{"norm_eps": 1e-05, "rope_theta": 75400.0, "qk_norm": false, "init_std_qkv": 0.0361, "init_std_o": 0.0361, "decay_fraction": 0.749, "max_steps": 9180}
Each number is 500 + 25 x the weight over its row's rms, rounded and kept within 0 to 999. Layers, rows and columns count from 0. Numbers have three digits each. The size before them is the row's rms in percent of the matrix's.

# up: layer 6 MLP up, 256x192, rms 0.233, rows 114-233, columns 96-127
# down: layer 6 MLP down (transposed), 256x192, rms 0.167, rows 114-233, columns 96-127
# gate: layer 6 MLP gate, 256x192, rms 0.223, rows 115-234, columns 96-127
up114 101:521507498487505470493469463504510496516551577501532495520530505481525477496515476523513524485472
down114 104:496537474533484510527521504495542531531554461508527485531516503491541504492525507509532544529532
gate115 095:506467480505477523513495533508496465577475510481527466498528507528489522532464475472526529473518
up115 089:501508515457516515527503496473481509538493502538499479515499479490476494443501530515465502487506
down115 098:485521544490481478461522497508503481491592493550534489527483468465499512481488504536479502451515
gate116 105:500509522471479486515486523468498463480521506505523484480481463490486489516512509496450455463507
up116 105:477548511542496504476530515512448518482530487476532466478518527464500538525494506491528531502474
down116 097:539564483494516479529458503477445502521533464519458501518501502492503506504522460502520476478587
gate117 099:505477522530500493497531520538520517442496508483486507519512509497522466470473524498512488507505
up117 100:482522469510511489512519498521474547460494499509491510501517458481506503489535454498473499512506
down117 102:478466494517515519465480484479512507513540494492501502536526513462498484490558536502456501447508
gate118 098:493533464487487509484512500492489556505514504519491467524466499477557548541494481500541541516489
up118 098:456510538520509548505488470465498482540497516530447543510516442556511472487473484493519466508522
down118 097:478456497509539497492484491536527513463516496483508516509557498517511504477482463483522512517470
gate119 101:537497507455498539459545481488457455532488512533534510484509519474505431524481486526521527481483
up119 098:468494480495461513482474527452533490473501489518475443470525482481471539450498468517598517530533
down119 103:496440573522513495477487508470478489507491525509498509480535486464538446485511481513486487534482
gate120 108:459520498503490487468501529516458509458477480528526546557496480558475467530484508452516486524512
up120 098:497576491519494474496493510518465459501495478522489469500540548556466495534488476490501475509464
down120 096:510539505524537489517543518518520483519490494557509502542486501495527503513457466505513478522483
gate121 106:531518524512509482523487522518467489485521574492487509519504525472472532475491496479557476499489
up121 100:477507457523501537436554520494463498507505534471490501530493484510441529528517513487456531495521
down121 103:536478490544498441486541549514513485495473504493498479497474501501481476480483510523521492498500
gate122 100:516488492467460521472489491493480488462511455492495440485462508483460489483538494487491550515518
up122 101:452460467467527482527516479494513514457488498496532484496473460527516511490482466503504523487506
down122 101:471536510442509502442504516517494513454522482499476468533528467462510524503547508469537523489473
gate123 101:480522526520487526460517495543501489528472540505492502472501459505527513466500471513483532526487
up123 104:475511471482504520505480477526475483481514498448505471539509514510514496508499518516475532507493
down123 105:490518535523520483485511500496537489483489506480486452476504482550515484507506466479542545505521
gate124 106:534504513543513467514484499456468543510538516469485489518484483494463479501487470502483506490552
up124 099:481506505479508485477497498463502502515529507485477549512483474472445509452499487459510494500485
down124 099:492482557523537509546500524480518505495493513493520460502480475509533528466499498499474476498488
gate125 110:496531529510506512505509477466533519526504512491523511499507530503477508474486503523496504479541
up125 103:473502464466497470489525497527541507447525501498496537519526506513520492484480464481520503484511
down125 100:525502516464483528492463525502449553462507473475507530463515525485510485462477473496487491520497
gate126 098:517500517519487484518499460520502501495476462530493473492481488480476504512545508522506534507472
up126 096:499490512530492512479465493507500530505484486481519519495575480502469494500502493530549452529528
down126 105:538494486535503504513522493522437497489489511497489508469477486483494447513484489525538490500513
gate127 097:509481503505499536501469506515475474523498511475503544490496497514511511437514504494487511537480
up127 098:513517497464541562485513480511545492563513517470490495507540507531505500463491503523504492509534
down127 101:471482462465552504468502519522475475479486486474514511486529498530455512525528495468457507548492
gate128 103:548493511506461503462506524485516511508530496541502510521509493515504464537511518486541553502470
up128 107:465497463473502547548505517504474511487531560484518486524476507472506472515465463516488531500498
down128 106:487512531530529490506534541481563485478511503468478455516493478490499533506484499499555481476455
gate129 101:498537510540487533476486474497516525493475501496493509468457488538530474467514506488493519565471
up129 097:554448526502513511495503477506487451498484469473524510519512539511559510541481474506516517536548
down129 096:462484482514503509490521484481445506501511480497477488531490499486517530467526506462510502507544
gate130 099:461513508535533478514480502522511457517513513522550494479519447493505505445527510506539484513520
up130 098:507504483485491490561514492524514489503452499480510502551480516493488533503491554481481520512502
down130 092:531489515491485535517556497474506502507499533517519513482537512514525500459504480530466521468477
gate131 097:473480516530461536541529521487513501482491507510481431500473498497525496481463494484515566514517
up131 093:505481519461508505489497448498486503494490556445525513464487482502522501505513505531483484512500
down131 098:536542483478449518501482528493487495507521527463490476445472488514496509482492493518561490545516
gate132 099:530499510452430441475532482506533503495485516496488546486429526522547519484519468487499504493482
up132 097:459467525442466478474471495515503496505510510501518466524492535479513475455522515513471478550492
down132 102:517509467473486439474503510495474453494567475488517455507503514513486531503516484495491510484482
gate133 103:517456460536481531494527477479516545490531488515483472524518489546488495498486502528522486505492
up133 100:519491491520552511500522467487533524491487516498532525512512508509455529484542594507482521486521
down133 105:517534497524523506543542546486502497503507525522474472471518528488509492498526518495479498540492
gate134 102:534465557506489514485451501501491459486534452525488496485462488473481473494476499501485470573468
up134 111:533515479497477526477514511523420452461474493527524457514481487498483489495512511526504502505483
down134 105:534483519479503463482527502490499478498473492519466519535492485461512472488523516493496550511476
gate135 097:523500455504457486479533496481509462519511516532506486527504531473490450489517490498517529516517
up135 100:479500462448495529521530478494491494509518545487481505510533469503522473458482517552486526442480
down135 099:479528482526522487514519532520495521456506531443472529523489569557492536500539491468462505467525
gate136 101:512474514435514531483528454481512525435505513491455503509487492521494462479490470487540498525490
up136 105:485501509506494497536490513499481472500474513480514515554495506511453503477465478511525477499500
down136 105:496479503471490494532482531491497497533516458459490552469525475535494481479538520489463522513464
gate137 102:512545521447479514478505552515481495481499449506535508540503519495470486471512513485534478489472
up137 104:506472496476496517479527503507453519523514520535483507508476513499501438497486480515510512499516
down137 094:505546509556542482458468473527487470514460489526490475506483496549512508484511504506479498476432
gate138 093:479514481517550510492485514493545520481529512528535521504500525542505517437469501458552473510501
up138 097:509529544479506500491447499534481548522560520513492511482481469536449485508548454503501494500489
down138 093:488492500543517485506488537504480504469543522547500483493495503501461550524478509518501519499473
gate139 101:487546495438442515532488508543549506501526505473507499519498514534508474513463518469508519528480
up139 101:474457531517500463481491516455535499502512496484496515459482501513490518534443494525515513545445
down139 102:488477507476505460503480474532499454497526494516502497506540540460472437490490481489533522495490
gate140 092:501451484468512541542515544480489465485485480501524496478479523490532523524478554507515522524511
up140 094:484479527523505507517491497487555480541483550500473441471555529508480487542499493494496488471509
down140 098:531472530479463550508474472480506515467477495509501537552435511485482455506530551498472451479505
gate141 103:515451472494488529481497490512492501500514543535512491551496494501530489490489551482502506528505
up141 099:507494526492526539476495505497532509495524503508518514490497524507524471498487515499462478518474
down141 100:474513489510517513492436484527526501489500500523519515475500485492521472455479500475521506534513
gate142 101:518507493488528503540469506522459493463446531479503505467542503500443486471480499516498508513479
up142 100:526530542485528502487500551543526513474511444471519506480501452477502504465500517499461453546496
down142 098:491520472506479504488447493493460466508515498517509493477501508507506497526505487458511536471529
gate143 103:473479547553506480513543497478500528500543502468543486489489501503492509490490486510479518479570
up143 107:514459457521491529462492529455491502475481514523454536521500543471549521521504515473531507534526
down143 108:548441518498468510492522494533525473523467537490485528526494514493459530518473505515519498529505
gate144 102:474523517477487520518527493519518447510503534486503525492473468496506513497531522497531470477468
up144 107:464521497464477486503455523504549524499505437560488493489540502483465484534524516469502481535524
down144 104:500570481499484460525498506478469515518453472511470498533508529527524503508497519488522477511490
gate145 103:525493527501449496517531463467480466450493463539504451498483489528509446476481469506486504503479
up145 098:493506477518497527467508526520497549497494491545501489500499503490512492481541470521501503485532
down145 095:525490504482511483488466470495472510516483503449495539466500488492486458480496496494454501543483
gate146 097:473459546517512512535558471515532504535471539532470493508540542447534503470517496487518510520472
up146 097:530492498514512430463496534478474506530500493506518531470517490481546471497478499516539522533487
down146 096:502527488536458500500473553501496515527539501519512511475479499459459489560496504499510522482496
gate147 102:509467488486515510498522494507503460485486469538530484480449479523516499518528539516517477487483
up147 099:526478489497515510535467513504451502494467511487508478445542520515530521522505516486489475508500
down147 100:480489534533487489482442522522527482500485473496491476525531472476475468465494505450514461452540
gate148 100:487509536498535537503503482485465475467509473511496451513480482534527502463481513545483545451484
up148 098:470487507558505466499496513502489491493483499478500453510433502487471516487450464508469498498547
down148 099:496499478530488498488487522519464524481531549523491493525494509490465508477519524472439488549464
gate149 092:489462500523509527479483512515512462523546487487415521514486492492513482494520539482498505527516
up149 093:479491492489511451527429526503493464490520496492501504471512511506456476494519478484509483446522
down149 099:566488546493462491479518549488453507463488472500502531513477520516492500493484518485535511480518
gate150 106:500504513501472469481494496460516490506477468526509483510516523487491499505509481493508563434482
up150 103:481470501510467496540517487476533476467446477529502466508495533437512514503496500515519531466498
down150 107:500504507511463443521449511535497480501492428497525497482532486495515459493496488501494465494497
gate151 098:531512513493493473456517510520467510497523545447499470501512534497474510506539496483509491460471
up151 098:470506501500466545481494493534552540499487496498534480531486526469488516497514443514510512534515
down151 101:525450508537489490499519530498473536477522490498505523512504463525515473512497459534500515523506
gate152 092:500485504502474502560503500483456498541468492502553513483501488494453522509505469524513488504463
up152 094:560484531500487487460538524486494516486489516462497458460439501534504495466499494525478485493528
down152 099:520475471529507487516491466490458494512479438502460467486512482544500467471508522457477524508494
gate153 099:510535475523497555470481508532500538487459508515509489468489493514522498503497471488523549493470
up153 106:449512530561482492540505493482527509496517503504493506497477500484474521527515515510464454511494
down153 100:520525525550481541549540498512550546441491508498494502479471502469498516539487499467497507504562
gate154 099:535482496500479497544484481544510529487500522505512521513569489508514524481493510473468559465456
up154 101:496472500502499505532499477499488490540526452487480465528519508454495432522530507517509464558475
down154 101:517514467525524489456519511546495526506486499485468511546477494477476512504470486460515513511469
gate155 097:517517458454509514509511465526498479516479533469497498463505503558486457498526506509512521478478
up155 099:529503467555458475442492518496493469458517556508442480510523535487555486484480454527471522518515
down155 103:469542505516502455483472457520494496522470480518477522515500496505531486522460496512514510510492
gate156 102:482539500499542509501495504491499528457506541499513496510511519512546480495489508529486552493483
up156 105:471487496512466444516482512474509476489494489517518458451488485465504515515539503502483468489520
down156 102:515550515492501516507516451493486466480507512464517478495486506498485516471575486493499476501493
gate157 095:475494487519489482463511503505489482507482515477468504455504493506546524494472507537501504513473
up157 096:503501545472525490522493503457482493507487468499490501471518520503489447512486462511511496502465
down157 100:473492518535516514504464492457497554510523485500511525547480484488490466507487445527539553508539
gate158 096:545496517517507469508516499488524491499501482543532506518487484490503527458499541454478511530497
up158 104:495540502470538510486472435503542493459472506482486513463527494527475463503487516528508494486472
down158 103:504488509488522518467461487487489528512534521455506512488496501498512531497517516476522524496499
gate159 099:473531546476490507500508488522480524484485501497567522483492537482533540511526490499461502507509
up159 097:574479501503504474488509440455466549524460516530528520506492485507481500509476479513523490471485
down159 098:469494517482479529481499477495517464519482498526526546473484481566511569513500524511490525545471
gate160 098:514527530445529521494558456507505476488474536508499523485520465568516469517481519525510463495503
up160 096:516515482509514472474492500506489536519516553509503503505503520473515529475474496471504480485506
down160 097:462454476536496498490513492489479469479473533497458457530466503492516450477487579467478456481500
gate161 085:549497504507529526503548528529515440559515474505535479487472473506493536476504489489510502536475
up161 081:478542479517490481532513498510528505510516463480530511525469512469509508496494533476477451490495
down161 091:504549475494505486494555506486491511468510534518485530498475493495511527525500530515540472488527
gate162 094:545499490525483489482470465467534494527489485499517511518498457474478485499503502507534471490458
up162 087:519527522507520514479450491502476517473484481539475454460513523521519505474455526517524505521502
down162 097:444450538489505515504506488549540499503552473469459498472520480514480505494479487505497506542527
gate163 099:536510531494473486511539515521505485541449514516516532540534489495506487466512494532508508492514
up163 099:535503494453510525483535515506511504505433474500519491488497514485511483519490489484472498505469
down163 098:526483513474439432493530463474524473526508504492516535483487508458515488485453524525542471529542
gate164 099:508499549468482511500511548508522496510523460484443530508505498466477505498472530479526479467502
up164 098:492535524503505522488495529504505470437485502481497540522534491453535511522514485526468481515488
down164 095:485486499485478499508502472443516482468504482516516505490535496466510497491489526507540525541486
gate165 096:522500451504503477470493508489505527497487528497529505492490479508528478480489503455520511483508
up165 095:498507505489510497501497556537528481474516526505500512486443553523464471503538501467492517498461
down165 094:449462521545512507522523531473530506502468485542510523506481522531516518499524489488508481501464
gate166 106:509535502521545537488510473469492488490477505511521496515471479513495492498452512512472503484531
up166 103:520499463484502519471490485433542505495498490503488480516467524518479518470473557450573520522509
down166 096:489555531529525490513527471501465482524512502470483480560488522474496516528526508500505494524514
gate167 098:448508517500491505532502482487533495476531484517516501526517504489482507509514478516554488471480
up167 096:474511480483502513505518516528506537455482467495522504504501541466524513509526464499553471511471
down167 094:497460472491505510520530481525524505522498481503515512504494497569526479491480516535498512463507
gate168 096:480536476484495468502524474511492511483474494496511512523525452552488488507454500477481568520520
up168 097:498513513482530484535537476489512511522522516596493464460450516492496503523533549524463481484473
down168 100:514489515527487512485475530460442501498528529476440467481528470424465522519508534490493513473512
gate169 101:481491509509472473458503523464485461505468499516539479486442531524518472495522463457503513523509
up169 099:497488508553498527517508538491516507495538531545487581530481436488483543554507496485457477527499
down169 105:501536509474540507502533518502532453522495507491483468508511485493464540544504502498520470531480
gate170 101:505525550490456504508491492523495521496520520530543495493466510500528495542448505532496522504493
up170 114:489499517489529475537491480480525538500475477501487457511470499440467475516429548481476522517506
down170 108:485493532497495518492564477487528480493522525495509480535525535453480489562532505481484474540465
gate171 105:501480519484474552483515498492482495490484517511484563532517512469526535452524466510529450472498
up171 105:517537481501488505512544501544501505534489490488466465516484471460487516509496492536529517514493
down171 098:459506518505494514511466473510522481504490485481488504515484454447542515507531503477515488496558
gate172 100:460512490510444542485513461457503550478442556508479504493541533533545502512507502493524555489512
up172 096:478519500466468501510529497527498488495493507493454480478562478486475502480531491466461472508502
down172 099:483472537506512540509467554466508545470493478513492479491512500475499535508504504495505500522502
gate173 102:515488515461486532491522496495590512504473482514501505493496463481553558508476441464497482486489
up173 098:541546502474503554458501524493470512479483485482500465466476478500511504515501445526507524500482
down173 092:493561539532537502549482515479464512494510485460484485522489527512522493508494545481487519499548
gate174 094:516477554518540525485469484527489471489514518483530496459472518499487504493491453516472483530497
up174 100:463502497513493483568500531477478535514541461545488496505539505476451508504513520516490499466494
down174 100:525493472513451479529490466526506502530497511467543471492520531523504477487444514524465486510524
gate175 105:489577506497525539508539456508513483492505494520532515477482502455461471494521501494442504527503
up175 099:492494520453495498504505484505492521465503492525501568469470492469509459512536490538501516485436
down175 099:465534477517505517478482496507526511463527511483518519531486488552490495550526510464470503495526
gate176 104:535475508520484546531504495506497536499468461517513542488554489483498500531504501491491512491531
up176 101:464485507545515491539502480479490505506509537484524506480505558515491511461530488503522485473535
down176 105:513510534490548472479483506516500500554493475532502492554526509503525511520536481543513498494540
gate177 105:490540489518523515532509469503478494537518528506506495511482513474479484501484534476507529483488
up177 103:491520511472484474525505456535463468474467507538486524453505496545481483493537477495451502475447
down177 105:486460553466468479495491525503468511517467472474485497491529510470525452523490515487495493469521
gate178 102:473496484448504541515508498501519501503486534527499516472533471556448511471522427478513545505490
up178 105:490444501464516497471478504498485489538533454504473504507474487516508470513481436503533487493495
down178 095:526572467493511497512505555453511519507478487526488507527444477526467520546527489520465493496592
gate179 103:474474473534513513514517450490521503498493499501526523502483506503484496455501470521538495468463
up179 102:501514483446480489466507513555487510509525519494483494474499481478524525500501532492481555521504
down179 101:458501494499509540509538474515500501491480493517487513512474513477461498477492491491508508516507
gate180 104:476519515481487491488492495471499523548509473492547484504474500530469512474489494498517510486555
up180 110:495489452524497496509503471478529528500465534488463480493497492462521525484471520518511463490472
down180 105:502492470524497515509520488441527508475493524516507480504512513464484505508518497505533515488528
gate181 103:483511490502532520505532479502503519499487485487478493530471457517558500496495488467496517487477
up181 103:476492522500496496545508502503464518471508501465498507527539496472523464475510494518468502442482
down181 103:467509488470467478518510525461481534464485489532497465515490522508516519504518489500521502484472
gate182 094:479529529499541526524528510492508494548448478490496502496506465553527484481488463473521513545452
up182 095:554442549517505520494528502459481516482524521481562470473524462503517452526496513514563525506507
down182 102:492528532501490479517511479495525501498510504488510511455474500523497502515534519485518458552502
gate183 101:568529461484476496539506469513490482527554545491468468515509486512476459482493530487531517536543
up183 098:511472510516547489499537466508406485497502507498449511489534504496495485525553507508476428511483
down183 095:479513487475500523508555498561522487460497530532547466547485526503511511502504495525511544495475
gate184 099:497520477498470520506520497507514491496491518477494503470483498473488542481535500486443483489519
up184 098:496475496473473507487491543493521527535515504507541519522504468512484526504480525559508463523531
down184 099:507507508495510540494462515506513502493492537514502541529486515536479509481482478517546513494485
gate185 102:527521502547499507518505499526478534524526489519515503528483443467492539503523473452498480509477
up185 107:498490519493486539520504516512491481474507512474528499477499537529510516497511506541509490539467
down185 104:478493484524516510499524467521491451489508463487532447516500492513510501509497501491469492502499
gate186 103:458460535522526534496539507483415505511492522486494521521521488499507503524474504492535540483512
up186 099:522518507509498516531522523514457504512489494466501522529456456546483499466505504505522536471512
down186 103:519512487542544505511491541443508522507530489489447461456455498557509456489516519510531536481495
gate187 097:489486513543506509502522488506531453482538483487444515468480525508469488483496488531528526479450
up187 096:518495489465513518535466499506508510535514518496520498505526515496484508512453529484499503525471
down187 099:511567486500514581535490529536506480521498493512505516483490503461443474479490520492472507521547
gate188 105:498468487507500542537479471486522496519519468490482525506499450459461536499503507473528482512513
up188 101:502519522497503517483518531494492474466467499501467500437462468525489518480523495530490508477472
down188 101:496490511521528493482488467503468490497504526445462491482503506482487455466492496447482516503494
gate189 097:476499530491487502537465504533508522474505503493534497507531516538511526443538500502476478474515
up189 098:518521494453498500494510480539464455491492525477520483513514512513467430515474536456501518499501
down189 093:479502445493488528536471508463490528486536550487492540490486504517484465472508498503488522483501
gate190 098:495472521496542518512460437483485509482491542527490509486476510501490522485507515463520486482465
up190 098:499516511452491491526529486519506492502479521501522490500514512503471479503512467491512494546487
down190 095:458448519458508458468522537509447478476511499493506519519511432478462518491509542503468512500492
gate191 094:480518536519531496531478467483495499526497483514531509499544509490496500502469526517492526525499
up191 100:510532535513500488540442503477497487504516495517538534464513540494495494500527527496508484486525
down191 100:518529455478521523502477492484474501483484464510496512480474478488526492523451477511467530475494
gate192 101:479522480492465530476473504484464510508502529509495518499527505490559493517523514522476501522482
up192 108:494513484533465481494524456556495519491483518491525465480489517508495518513536460499501474497518
down192 104:492509506474491504524441501504464512489498512479516481482518506510521471505510522495494524536485
gate193 101:487477531476520499479485454478512457485455505522509521468492511485498532504508455503501527495524
up193 093:494455487517489473481499533495503496476499508519514457502489526494504521422485498503479493496489
down193 099:493504534480489545535468469476484497501499498509497492473511488510469482486466516525488458484494
gate194 097:490454515493506496537533489499500506454522515500485514496480454489475474481480503542504515497461
up194 097:501486490492539534510528516529501498477509543514457501544526492441506558492486520475496506511513
down194 096:487473506571507495490503503517513522505515568539536485474539518525505481516524537521465518485489
gate195 100:529516557483509544477516482528513500521532456474490509502494469474514501476552476509483495461489
up195 102:482502469441475549534514476507468548470513522493490486523558488532491536509522509518533479491476
down195 107:472460478497498497492480524492509548525457443498464497519496526522557484532496513504561470468489
gate196 100:505524567476443487477440475513503497517482525467498450502471499533517517539443519470522511492522
up196 096:492510507540468503496495516506510502470477477506490473520487489455478483489506482473513489429500
down196 099:465467520511499532500529470509537519490521547487488493500515498496490465524473496474501485511453
gate197 098:511465510484489464495507498536508479489469446469534484481479485480499500459570495476485479509489
up197 099:563494496482499508530490458521482547456506477485533526496529493486506492496467507495533502514478
down197 098:509548499537485502501543490501523505481507489503515477525468513509462500490519516481489521496424
gate198 102:519482489442507510514486464501478517526505509514455500490461449500455493444495501535498486439481
up198 101:499518476508482493535461527549581519563510500480504504535489534484538495497522508502498519474517
down198 103:488502490481463503475471517489520522561515495496529493547493492475554503539512514441531516519521
gate199 099:514502504541455492502507504491464451528488532520512515510473495520481466461466485504511529514468
up199 098:493524482528526484467522500477522501449516470461475546502448503515538493493486493484474507485456
down199 099:560462533482465526534489526520478488464532504489528483433502528489457525534506467514486516517507
gate200 095:472502500498464489466520493481511448526513535506495524518511511490491493505505512458474492493505
up200 096:500536492510543473504482509532488497482501487485478497543537473543513486492457504473521500506547
down200 096:535475500476496497495491490526497499469507434496471476516487462517501496498537501497478545534520
gate201 095:500486497522488505490486448532480472543487520515513518451514530502471519537506507501518503512510
up201 103:485471513502549528517493494504524477507550516544478516475503511479496469511493486524503529542481
down201 100:467521518519491508478497507516497545492482472502510518496507509482525506527486484524520464487480
gate202 098:522501508529500506483507507495495517473486539514533490489534528538529518468481535505547457457498
up202 105:512532490492513444524509475492509550535507484521494460508500541484497487486494512515497475513514
down202 105:495488525482506498504472491461519513508513459520473503505481472499499537458492513497464509456533
gate203 103:501502517491460503529515446463490479518471536508514468484516515507518459479487484479460530504532
up203 103:496505532461512502485526503487494459493525498501499463431478533500523471519515486548490522538483
down203 106:467450530491463472504494512503483492464500489520478471454513482495525428467528524510484510535488
gate204 095:487488437498477535536499470490452520474497485530464514504525516507517478474554504521454509488497
up204 094:528484467529487461496537513453497500489526499493474481531464487512494490490466462484485542486516
down204 097:474516477523504552474451504454502473522484500475452508473461527472519471498512487513531526466478
gate205 098:539540523518499481491474478476486501502481493546471474492474539480485483461504518504468531465553
up205 096:508498499538523442509519535490501488521459460490457481515502477519428510515514502470486489520453
down205 096:515466510539479472532541484484465489470494490509519510485540477491518507495509488522476531461523
gate206 098:478509480471503516494540463522522489516492484448479506554505485507477505486509473488478537452478
up206 105:498514502531485512550489529503489495445471497520526562447489524481512508517499445533535455562459
down206 101:507482505517502515529491509471480529514510504518499512475532566516525541522509471536529487488501
gate207 104:523484505545434509538464513492474473546464511509532486507503520470530524517545490475518541443557
up207 100:483498503494499504461513478523492497511441507453488529473525536498523466462498458514512547500481
down207 097:507484490497507519537514454486475455467490516489518502464521485495490489504490474525441512491503
gate208 099:470535519517529541477469473473529484477504514526540478499493498500501531494519488477525460520479
up208 100:508524479470492491509516515502505505473504507530486510553539485510458516485501530519530490511548
down208 099:476475480539510466533519482443500518531501470480485496471509523492533529501462491517506477487511
gate209 090:480493489480536482529487516536456488510454493494466486508501480526513496535506490478484493491531
up209 096:493472505511518519504506541499519489477476482513462438539499471515508490513497531496490453527425
down209 097:544563480510471516496481481486513534460472510503479518488500521512468530451555483494535502490527
gate210 092:530468490481499502476529495524508500570501492482492528473508502474512463486476497490480468519523
up210 098:450471503503534492553510506467512478521498478537475494488467498506498496490495519520495506500495
down210 100:515536493473517481514472464462493435514528501492480484547508417521479523517496484503478470473489
gate211 107:515501484549483495532466494528476542467509479553486511457510512498499488460482521513473508480517
up211 101:494517438492529494474481530507536487464500520534545500502487476530471530513501507487471477510511
down211 101:499514492518520496469469507456518498498502538491484502488549489447510502507450492489535525521510
gate212 091:536501493497488530497519525481517508561490515458490504492484482489517493513437528524476506497488
up212 100:516547427509504480511547477509459471502539474505469501532506515501523527564485500458537468454562
down212 098:527524488493465507500467523503533491493489519489518534511520517504507510512487500450500506506503
gate213 099:482500526479522483496460494510522464484479456514475521492503508469504490520530510513467497470450
up213 091:493455539483507500500516484504441503533479489502501502513512523506485522495510503490468541506476
down213 096:500484465484490535562509535505516426531514497510503526518488480499489490513495489488526476520517
gate214 092:495512513498492491509550483490527478529475488511490502464516516482521435547494449509490513488477
up214 095:524498510476517478469504488511499480522509504518490489469470487498517511473469517488530522518540
down214 098:509515536498507533490511532510554483479469515508509501501540446451500520529555492481491500466488
gate215 105:549504508494529553509503477495538506496467492523458532477529506497489518528496479515496510493485
up215 103:479476476449473518480483471483449480519497502488484512486498485520488510454484515515514524541493
down215 101:493487509506497496502530476484497491548499481490500503471462482482458503481481524508520472493500
gate216 098:544501483550463539479476498498489462515434508499490514525505496562455505496487471508513558493490
up216 097:444525538535568489509486467468489500481494489527505507472513524474506468514509515471514470495484
down216 098:522505525533503499501495525480532474452488521513520518520474524527516539554511482517518497454520
gate217 101:515501504502507527487481482512499498555467490506544475479457498572492507485494532473492534511487
up217 104:514504519497497521514512545484507513529566516496492491484517473529458505539488495481506461476537
down217 096:521533496533524492500475485519528532471523474558519491488515500506477486506514469530519546540516
gate218 106:542492464506488510492494513514491517534484542532502513535464506486490515483517509482504530470507
up218 101:513534520528513513445503519499460565521485522508468490521498503466470472488454477477485481474462
down218 104:528479526478512511520498493510464510503471476479510447509480506469549426471483551469506509486498
gate219 094:492515484509531494500526482508485486490466516521469505539507487511516528511508515488534459457518
up219 097:476473493443515442510516497479492510539486546452522524463481469511488503488501491511509502482541
down219 096:488542459507505486500539510464492477507477494455535568493455519490522518528512496495543469523511
gate220 101:504508532504491501514532523510495486472496504525520538471510496486497483487488487492497522515484
up220 100:443530514489514504472513507530521498522498515486469523560495521527530507531508529471466511548476
down220 099:552490498494511480479458557550481502500492522440461554492470532518475502488462517490513494507477
gate221 100:472516488488487557505494534445479497522499522466528495505481514487486462451476484458523494542483
up221 101:519445506439495491471504541492501522522524467482467509499491510485506462528465511434534493523514
down221 104:501501509517508507510498488486489521446490496446498518500500447532528481537513499479497500506523
gate222 094:506552518487504496473523545457450478515472510485549513531490489499484485516468491534468475499504
up222 101:476459538515499464511480492483505487481508511542536539511517506516458556510542494503481524476482
down222 093:454496508539494528452505457494499488475494500504493503480507557515475472515483468486483489497529
gate223 100:517482526521465546497507459480482496492466512458476488534499467544488509502483547494512492509476
up223 111:506523495471519495527492475542527494493501503530529478521522491464459508502520476466505495554508
down223 114:482527510485514495537492529514515503530542508541506516457526503510551509466488469488524458496543
gate224 105:547480471519530524509526481529480543476508484469514529477514496480499459480502499533472473494496
up224 094:492567478490491496492492509473495474501518480510470481526565446515520457520489510496503520513473
down224 102:517536470507510502495462465546498492517469491499565515471505542487570454494496478507577515488488
gate225 093:482483524514403513522463443540499484523499529492499491460532483513510500536503476484471491443467
up225 094:514499467495500503461512528474511494513500502505517507491493469521497509478483518529486524521491
down225 097:467467536506430468536536470520506476488468499510519523527526470555485485459499471534491481468538
gate226 099:470521553478548485512471530496507535468473463540514503507493502485513501530468505496559496519466
up226 104:522515493485502467481516522487545499509531495509507549469477491492486499467469468561515530482510
down226 100:487522531495455526511528480475530461508526539496513470538505498504487498470490513518465538467497
gate227 102:499508503463467471462512479542495522473500508506505491472503515489499474464466476464543470507450
up227 098:513506474531474537504540493502508507475498465497556564477505482511513467540503513541522495468509
down227 103:519531471510489449527525520451475500505516520495492526481467525505506505510514450506518439494511
gate228 101:491502487481513514506479500486498533494504502494504528519518506458543450492483497477499485497490
up228 100:491468460461452520515496501516486480520469469490491474496512464543520498508503484502525534529509
down228 101:512501488513482485505483484483541498488524516463502459528475469517547491457483531482511481516516
gate229 104:565510505528488487498517490493545502474496501541499531506494465558517483488460506505469473495469
up229 105:472525479469517481527520453508524429499499485488472476513510488507547469490482506508513509439486
down229 106:515483508482505488507543455515536506507541486509502523459520480537506470497482450494465497514508
gate230 105:543479486530490488473471489482550492467463535486483492454545502477425534497524499485496496452496
up230 105:500483500495502514479483463495484506430526476500512496496504522515508498494516465463566440498498
down230 101:468434466470476508525545507530495502482506494515510486478508504484466490504513498512529537528525
gate231 100:506484478519483511499457498485518507553496545499517495528510508509494493475507529499503497520430
up231 099:489489549492474521514508485485504536529471473529530474496466513449524556506493531516488500477462
down231 103:484511526489488554498483519506518502491521497497474473489441512481492480494499494472442443546535
gate232 100:489478490527489508481437473522489496522509497508467508554475467456445514492498492476497469503486
up232 098:485505489467512491480490510484507511469495524509448511482440440501501520531469522533527478497460
down232 098:512490495496516501527464500494483512528494510539440498479519499508549475458460495505517486551512
gate233 098:494542489502539542494522469481517511482471506496498489461491490508501493488454507484484480447484
up233 105:496469450490490515478468422509483552501526478473461524526476525508519485451461550516466489518489
down233 098:532493505504490508484482460476510515499521480540512470506538511511456555523500512514502478447488
gate234 101:464528474498436508503466512497541532544476487548517476481496519507481495483479501458502518546494